Each number is 128 + 24 x the weight over its row's rms, rounded and kept within 0 to 255. Layers, rows and columns count from 0. The size above them is the row's rms in percent of the matrix's.

# layer 4 attention value, 768x768, rms 0.0175, rows 471-534, columns 192-239
size [103  98 105 114 104 108  99 111 106  99  99 107 107 109 102 108  94  95 105 108 111  99  98 112  99  96 115 101 113 103  94  98 106 105  99 108  97 105 107  99  97 119 124 119 120 115 120 115 116 129 112 126 116 124 126 128 118 113 128 122 121 122 126 125]
[[108 173 170 125 150 130 130 165 111 123  98 125  97  98  97 106  81 127 109 129 124 112  97 121 124 144 161 142 100  94 133 138 175 122 123 158 136 135 135 137  84 172 118 142 125 132 129 117]
 [117  98 140  89 124 129 115 128 116 160 161 135 169 150 122  71 140 145  98 136 166 121 103  91  81 102 140 126 102 130 143 107 142  98 123 164  94 104 143 109 135 116 169 128 188 147 142 154]
 [137 137 166 122 148 162 101 151 134 121 143 113 173 129 115 173  68 122 105 110 189 112 145 122 142 151  77 115 135 120 125 156 155  94 186 112 134 143 106 182 128 170 159 147 113 139 106 113]
 [105 153 154 113 122  73 183 136 114  71 181 148 113 143 178 166 142 156 142 151 113 118 153 133 157  78 150 109 125 172  79 181 160 139 137 124 132 146  92 121 121 160 128 101 136 127 116 108]
 [129 122 188 156 124 148 139 145  97 104 138 165 107  93 175 150 107 138 110 147 109 146 155 145 114 104 142 153 126 130 120 135 144 131 152 147  98 114 158 128 106 137 126 107 106 136 148 126]
 [113 174 137 122 122  98 109 143  97 141 141 165 137 174 132 131 134  87 133 139  93  96 118 154 151 101 103 135 133 135  90 146 135 121 144 109 153 123  88 102 110 185 131 106 129  87 131 122]
 [170 140 128 146 119 139 160  89 150 126 114 126 150  99 155 107 117 148 146 121 123 146  90 127 149 119 197 132 144 150 129 112 126 124 167 123 113 125 167  98 103 103 123 108 146 110 143 140]
 [105 131 112 123 161 130 116 111 131 163  89 168 149 127 122  98 118 111 122 106 138 143  99 120 157 103 139 138 140 109 125 140 128  93 104 127 134 113 112  93 134 164 117 156 136 114 144  76]
 [167 118 146 127 100 133 136  83 130 117 138 162 121 134  99 110 131 117 162 124  95 145 134 106 138 111 116 125  96 169  99 124 186  84  87 131 110 112 106 118 131 150 126 145  88 109 130 115]
 [122 115 135 103 126 115 135 144  96 136 157 138 142 152 143 115 123 145 138 121 156 137 147 154 156 158 140 129 125 119 112 118 172 153  98 154 133 119 190 128 134 121 149 117 150 104  97 142]
 [115 100 172  58 133 137 121 108 192 111 122 137 111 100 112 120 137 144 129 139 145 126 125  85 149 147 142 111 122 127 147 182  87 114  96  73 141  95 162 155 142 113 153 133 129  99 149 117]
 [103 100 130 147 150 103 100 103 129 117 157 143  78 143 107  87 119  94 161 151 144  98 143 103 100 139 116 147 131 140 121 154 155 125 130 140 118 109  87 122 123 156 125 138 137 158 114  90]
 [116 149 122 115  80 125 139 131 133 119 139 135 112  72 145 130 112 132 160 150 125 117 151  95 152 120 122 146 153 131 112  84 108 119 124 148 124 159 132 113 124 116 144 140 142 121 162 136]
 [110 133  96 128 133 153 123 109 174 159 102 126  97 107 139 111 104 110 124 102 178 116 136  87 106 166 148 116 122  95 118 102 138  98 113 140 108  95 107 130  83 122 161 150 152 114 135  72]
 [164 145 150  99 128 106 140 128 123  75 171 101 134  99 167 162 166 173  85 143 135  95 164 170 127 100 158 160 135 146 115 140 128 105 123 147 152 144 122 117 112 117  94 126 113 181 130 185]
 [110 118 156 116 101 123 130 138 144 133 118 121 123 139 122 139 144 199 116 101 133 154 174 163 111 119 166 155 105 159 145 171 122 131 136 113 110 141 148 114 131 116 149 163 112 136 130 163]
 [137  93 119 124 102 159 173 154 114 124 152 163 123 130  89 142 106 151 105 144 127 127 190 126 116 127 109 142  57 125 125 110 116 148 180 148 138 179  87 101 166 166 138 122 145 175 144 120]
 [124 136 144  99 134 141 115 149 104 130 138 139 123 149 137 158 165 116 117 111 136 118 149 135 134 127 128 143 125 130 110  95 104  87  82 134 120  71 132  90 135 151 109 114 122 157  99 169]
 [118  92  99 167 134 139 116 175 181 166 145 101 137 112  96 150 108  83 126 127 164 118 149 110 122 131 132 112  85  77 127  55 139 115 119 112 144 128 128 131 147 133  96 108 124 135 111 107]
 [139 165 125 103 139 127 129  71 118 157 127 113  98 126 113  64 121 108 154 130  87 127 152 119 117 175 150 110 160 126  93 133  88 140 161 125 120 140 119 169 110 102 106 139 144 105 105  93]
 [ 88 143  88 105 125 117 113 148 137 135 139 114 157 136 138 102 106 103 141 147 152 147 163 122 128 128 120 149 132 137 117  75 177 110 112 140 139 102 111 127 142 152 133 120 102  80 122 129]
 [109 138 122 119 117 138 135 117  86 101 130 130 143 128 121 180 134 130 115 152 138 162 113 151 130 135 102 118 175 120 164 135 121 140 141  85 158 186  94 144 126 132 148 111 144 132 122 127]
 [136 146 201 116 157 132 119 119 111  97 163  90 139 122 123 126 149 120 132 130 177 156 157 131 143 128 127 101 186 129 152 109 155 191 179 133  87 136 124 106 110 123 132 126  90 154 110 144]
 [ 88  95 184  64 104 136 125 123 119 144 147 118 152 137 145  93 161  96 162 169 113 137 108 116  73 150 111 137  93 145 122 149 114 124  75  76 105 139 149 137 118 112 126 123 135  80 160 107]
 [155 119 123 145 130 152 149 124 119 136 133 118 105 150 121 145 137 113 146 127 105 109 104 120 145  86 126 128 136 148 134 101 139  97 113 161 124 125 140 147 130 127 143 168 145 125 118 112]
 [132 131 113 168 132 117 139 117 147 137 112 153 117 124 129 147 161 110 196 124 116 135 138 131 153 130 104 160  83 119 108 106 137 133 123 142 115 122 201  85 114 135  94 128 132 133 118 106]
 [ 57  88 156 134 128 138 172 138 134 172 166 160  96 138 115 115 132 158 103 152 104  96 142 131 125  94  93 107 102 121 127 125 126 156 157 163 125 104  96  74 114  89 138 100 149 176 143  93]
 [ 89 130 152 132 115 133 112 135 199 165 115 124 146 123 158 144 119 103 161 149 110 150 107  73 158 128 108 150 146 114 106 129 142 160 157  82 133 145 144 116 122 102 112 118 133 156  89 107]
 [108  86 127 148 101 107  64 157 168 158 114 128 153 102 139 114 114 174 105 154 152 131 117 115 157 135 101 142 143 130 161 137 141 138 125  88 176 121 114 144  85 132 112 137 132 110 155 101]
 [111 142 150 144 125 147 103 103 126 133 128 110 142 112 128 106 142  73 155 107 121 124 136  65 119 122 123 136 124 121 117 112 147 116 127  99 104 125 134 134 100 152 138  84 118 145 119 146]
 [123 156 156 110  69 123 163 156 116 122 128 127 101 127 171  98  69 126 135 160 120 128 120  81 153 127 161 143 137 154 121 119  74 100 106 139 156 190 130 127 102 117 120 156 133  87 108 151]
 [142 106 123 158 117 127 104 112  95 165 141 153 139  99 110  95 133 106 124 112 142 110 125 171 128  88  94 116 134 121 102 103 133  94 121  90 156 125 149 138 103 130 101 128 130 114 146 126]
 [140 158 114 103 117 155 113 115 140 133 129  98 127 102 132  74 137 135 143  76 129 128 135 123  92  95 118 141  67 131 111  62 106 126 119 103 107 126 183 162 130  88 135  96 127 141 155 103]
 [161  79  95 151 111 101  55 128 123 149 132 150 105 144 107 113 102 134 122 179 144 120 116 106 136 176 113 111 152 142 100 152 159 140 164 149 137 149 119 196  98 127 137 178 157 151 174 114]
 [119 138 158 115 105 122 143 105 139 124  87 168 170 156 123 146 130 140 131 110 107 103  96  93 115 103 100 153 152 132  91 123  99 166 160 121 105 120 131 122 170 127  80 133 154 149 150 128]
 [129 139 165  91 160 126 170 140 132 140  86 115 144 145 149 115 169 115 103  89 167 121 166 172 158 112 142 168 156 133 110 182 128 145 102 121 151 120 144 133 143 164 108 127  75 144 106 180]
 [131 112 163 116 156  88 115 134 144 143 123 119  95 187 123 112 169 179 149 130 116 121  97 139 150 142 134 144 143 135 123 125 121 153 115 135  90 163 133 133 157 121 119 160 123 121 111 168]
 [148 146 111 149 131 149 121 154 170 122 159  85 105 139 146 154 145 163  82 102 178 166 109 139 141 138 170 111 135 137 107 157 159 135  86 102 146 138  93 105 142 110 113 140 124 108 122 122]
 [120 130 183 138 168 139 145 131 138 112 153 113 104 167 104 111 178  85 148 119 161 165  96 121 125  91 146 154 130 129  99 158 124 155 161  90 145 146 137 109 117 140 150  94 122 102 125 131]
 [120 141 167 119 162 123 125 153  73 135 151 155 167 132 117 113 122 133 121 147  89 112 117 140 111  90 122 137 129 154 137 110 156 131 160 144 117  92 148 110 113 170 108 144 102 168 117 191]
 [119 179 150 146 113 180 150 113 153 144 119  95 153 123 125 132 145 159 111 115 161  92 144 138 167 155 135 121 108 132 173  61 150 138 156  78  87 137 128 105 154 140 105 109 156  80 124 128]
 [ 83 119 131 149 140 164 119 150 102 114 162 103  78 114 117  89 111 143 126 115  84 148 141 119 119 114 128 144 129 137 130 128 109 126 155 106 134 106 131 140 105 162 129 125 112 124 112 175]
 [152 161 150 140  97 125 147  65  65 111 103 119 123 149 119 118 118 116  69 122 147 118 186 143 143 108  97 119  97 142 129 119 127 104 125 115 131 124 113 110 135 129 129 116 148 148 132 111]
 [129 112 153 123 112 129 136 113 164 137 107 141 115 132 137 143  83 146 117 110 176 142 157 157 120 159 118 125 121 113 140 123 130 134 141 127 135 166  55 133 160  96 109 158 157 145 112 112]
 [150 150 122 154 135  83 148 109 106 172 124 163 165 127 119 135 117 153 137 151 104 165 144 102 109 119 135 109 121 149 162 118 144 133 130 103 108 131 135 119 118 128 138 133 103 120  77 169]
 [114 139 129 110 111 141 139 107 137 112 177 189 133 145 157 123 129 141 130 154 143  76 132 138 137 141 106 110 139 146 156 163 154 125 125 141 130 137 156 140 128 133  97 105 117 135 113 120]
 [109 138  97 129 126 129 107 166 102 167 137 123 164  84 136 126 159 130 149  99 120  98 116 143 119 121 128 153 128 117 122 113 192 150 156 127 135 127 124 113 126 135 155 148 136 113 152 146]
 [116 111 120 121 178  78 112 114 161 110 149 126 139 115 115 152 109 124 155 108 116 111 129  91 147 140 107 137 138 176 114 135 126 117 120 142 160  85 141 120 112 177 159 165  77 154 124 107]
 [131 129 147 110 113 144 123 119 129 149 153 124 137 115  96 121 170 132 129 105 139 145 147 133  90  84 169 121 134 151 113 107 107 167 128 126 117 145 146  96 144 136 116 122 163 103 128 148]
 [140 135  99 127 155  95 125 134  84 112 135  95 140 130 115 124 155 129 130 127 159 133 131 135 135 153 155 153 137 144 127 113 153  71 168 159 163 120 140 134 106 124 127 122 143 133 124  99]
 [124 132 106  99 146 137 157 150  94 112 125 113 107 121 113 129 126  86 127 143 152 172 160 129 105 134 144 138 115 175 125 118 119 151 138 107 113 130 153 126 130 155 138 109  63 123 161 124]
 [113 141 127 118 166 121 101 118 155 152 153 180 133 140 140 128 108 162 170 184 112 146  86 125 120 141 141 101 114 144 153 104 107 129 119 134 146  95 128 150 140 132 135 133 166 115 148 147]
 [ 84 126 153  98 118 112 158 120 124 116 157 141 159 118 136  91 150 109  99 121 144 164 110 146 103 115 157  89 141 154 129 119 123 111 166  77 165 159 150 135 157 104 151 106  88 127 139 135]
 [ 80 150 146 135 152 131 107 145 101 114 119 123 142 167 145 137 134  82 148 128 100 114 117 110 137 134 148 133 159 117 134 149 186 141 138 158 126  78 124 111 108 133 132 134 109 133 161  95]
 [141 133 125 126 116 113 101 168  97 137 133 131 146  82 136 113 129 122 144 108 130 111 150  92 136  84  82 128 106  91 131 149  93 123 138  91 116 155  64 137 146 151 130 162  80 145 128 124]
 [149 127 111  99 154 131 143 113 123 120 143 109  97 109 149 158  59 146  60  92 139 140 149  90  97  97 126 137 143  90 117  84 134 124 118 162 109 108 141  82 121 120 139 146 100 130 129 118]
 [142 111 129 120 120 143 117 141 116 117 107 136 192 134 123 157 163 101 207 171 113 125 106 155 129 126  88 128  72  94 187 115 105 124 107 150 149 116 129 127 119 106 108 129 113  97 181 175]
 [145 135 117 142 131 149 135 145 120 142 121 140  90  66  99 137 121 138 110 145 117 104 152 114  50 101 128 166 128 157 156 166 129 167 158 110  86 115 105 125  72 145 115 164  81 135 131 147]
 [114 147 134 134 123 135 136 100 156 145 106 157 153 147 125 100 130 140 114  96 132 136 167 112 167 125 104 109 168  73 149 152 116 154 150  95 100 128 122 106 106 139 121 155 119 126 150 109]
 [130 136 157 144 109 116 148 102 185 148 132 104 166 128 144 130 114 165 138 122 111 126 144 115 145 100 137 124  98 128 123 140 145  92 104 139 126 119 111 116 159  91 108 106 112 167  94 154]
 [148 136 174 103 109 129 176 118 135 149 133 114 102 181 119 111 126 131  99 199 121 162 133 111 142 154 116  81 171  81 168 120 138  91 130 172 111  89 119 150 136 120 157 136 123  73  95 128]
 [144 150 104 102 143 162 139 112 152 116 127 137 118 100 162 111 123 141 180 111 133 145 129 146 118 139  90 147 159 144 119 139 106 129  86 147  74 127 119 177 153 148 125 141 126 164 173 145]
 [158 114  76 139 132 108 121 139 123 127 157 111 139 117 127 103 160 109 124 142 170 174  66 154 122 103 159 106 158 121 140  81 144 128 133 168 127 189 117 147 149 119 109 164 177  97  87 156]
 [140 134 106 188 117 155  92 170 120 142 138 140 119  98 146 108 129 138 132 150 101 167 111 124 170 107 109 120 110 168 126 153 118 140 141 130 109 148 132  97  97 152 175 119 145 151 129 112]]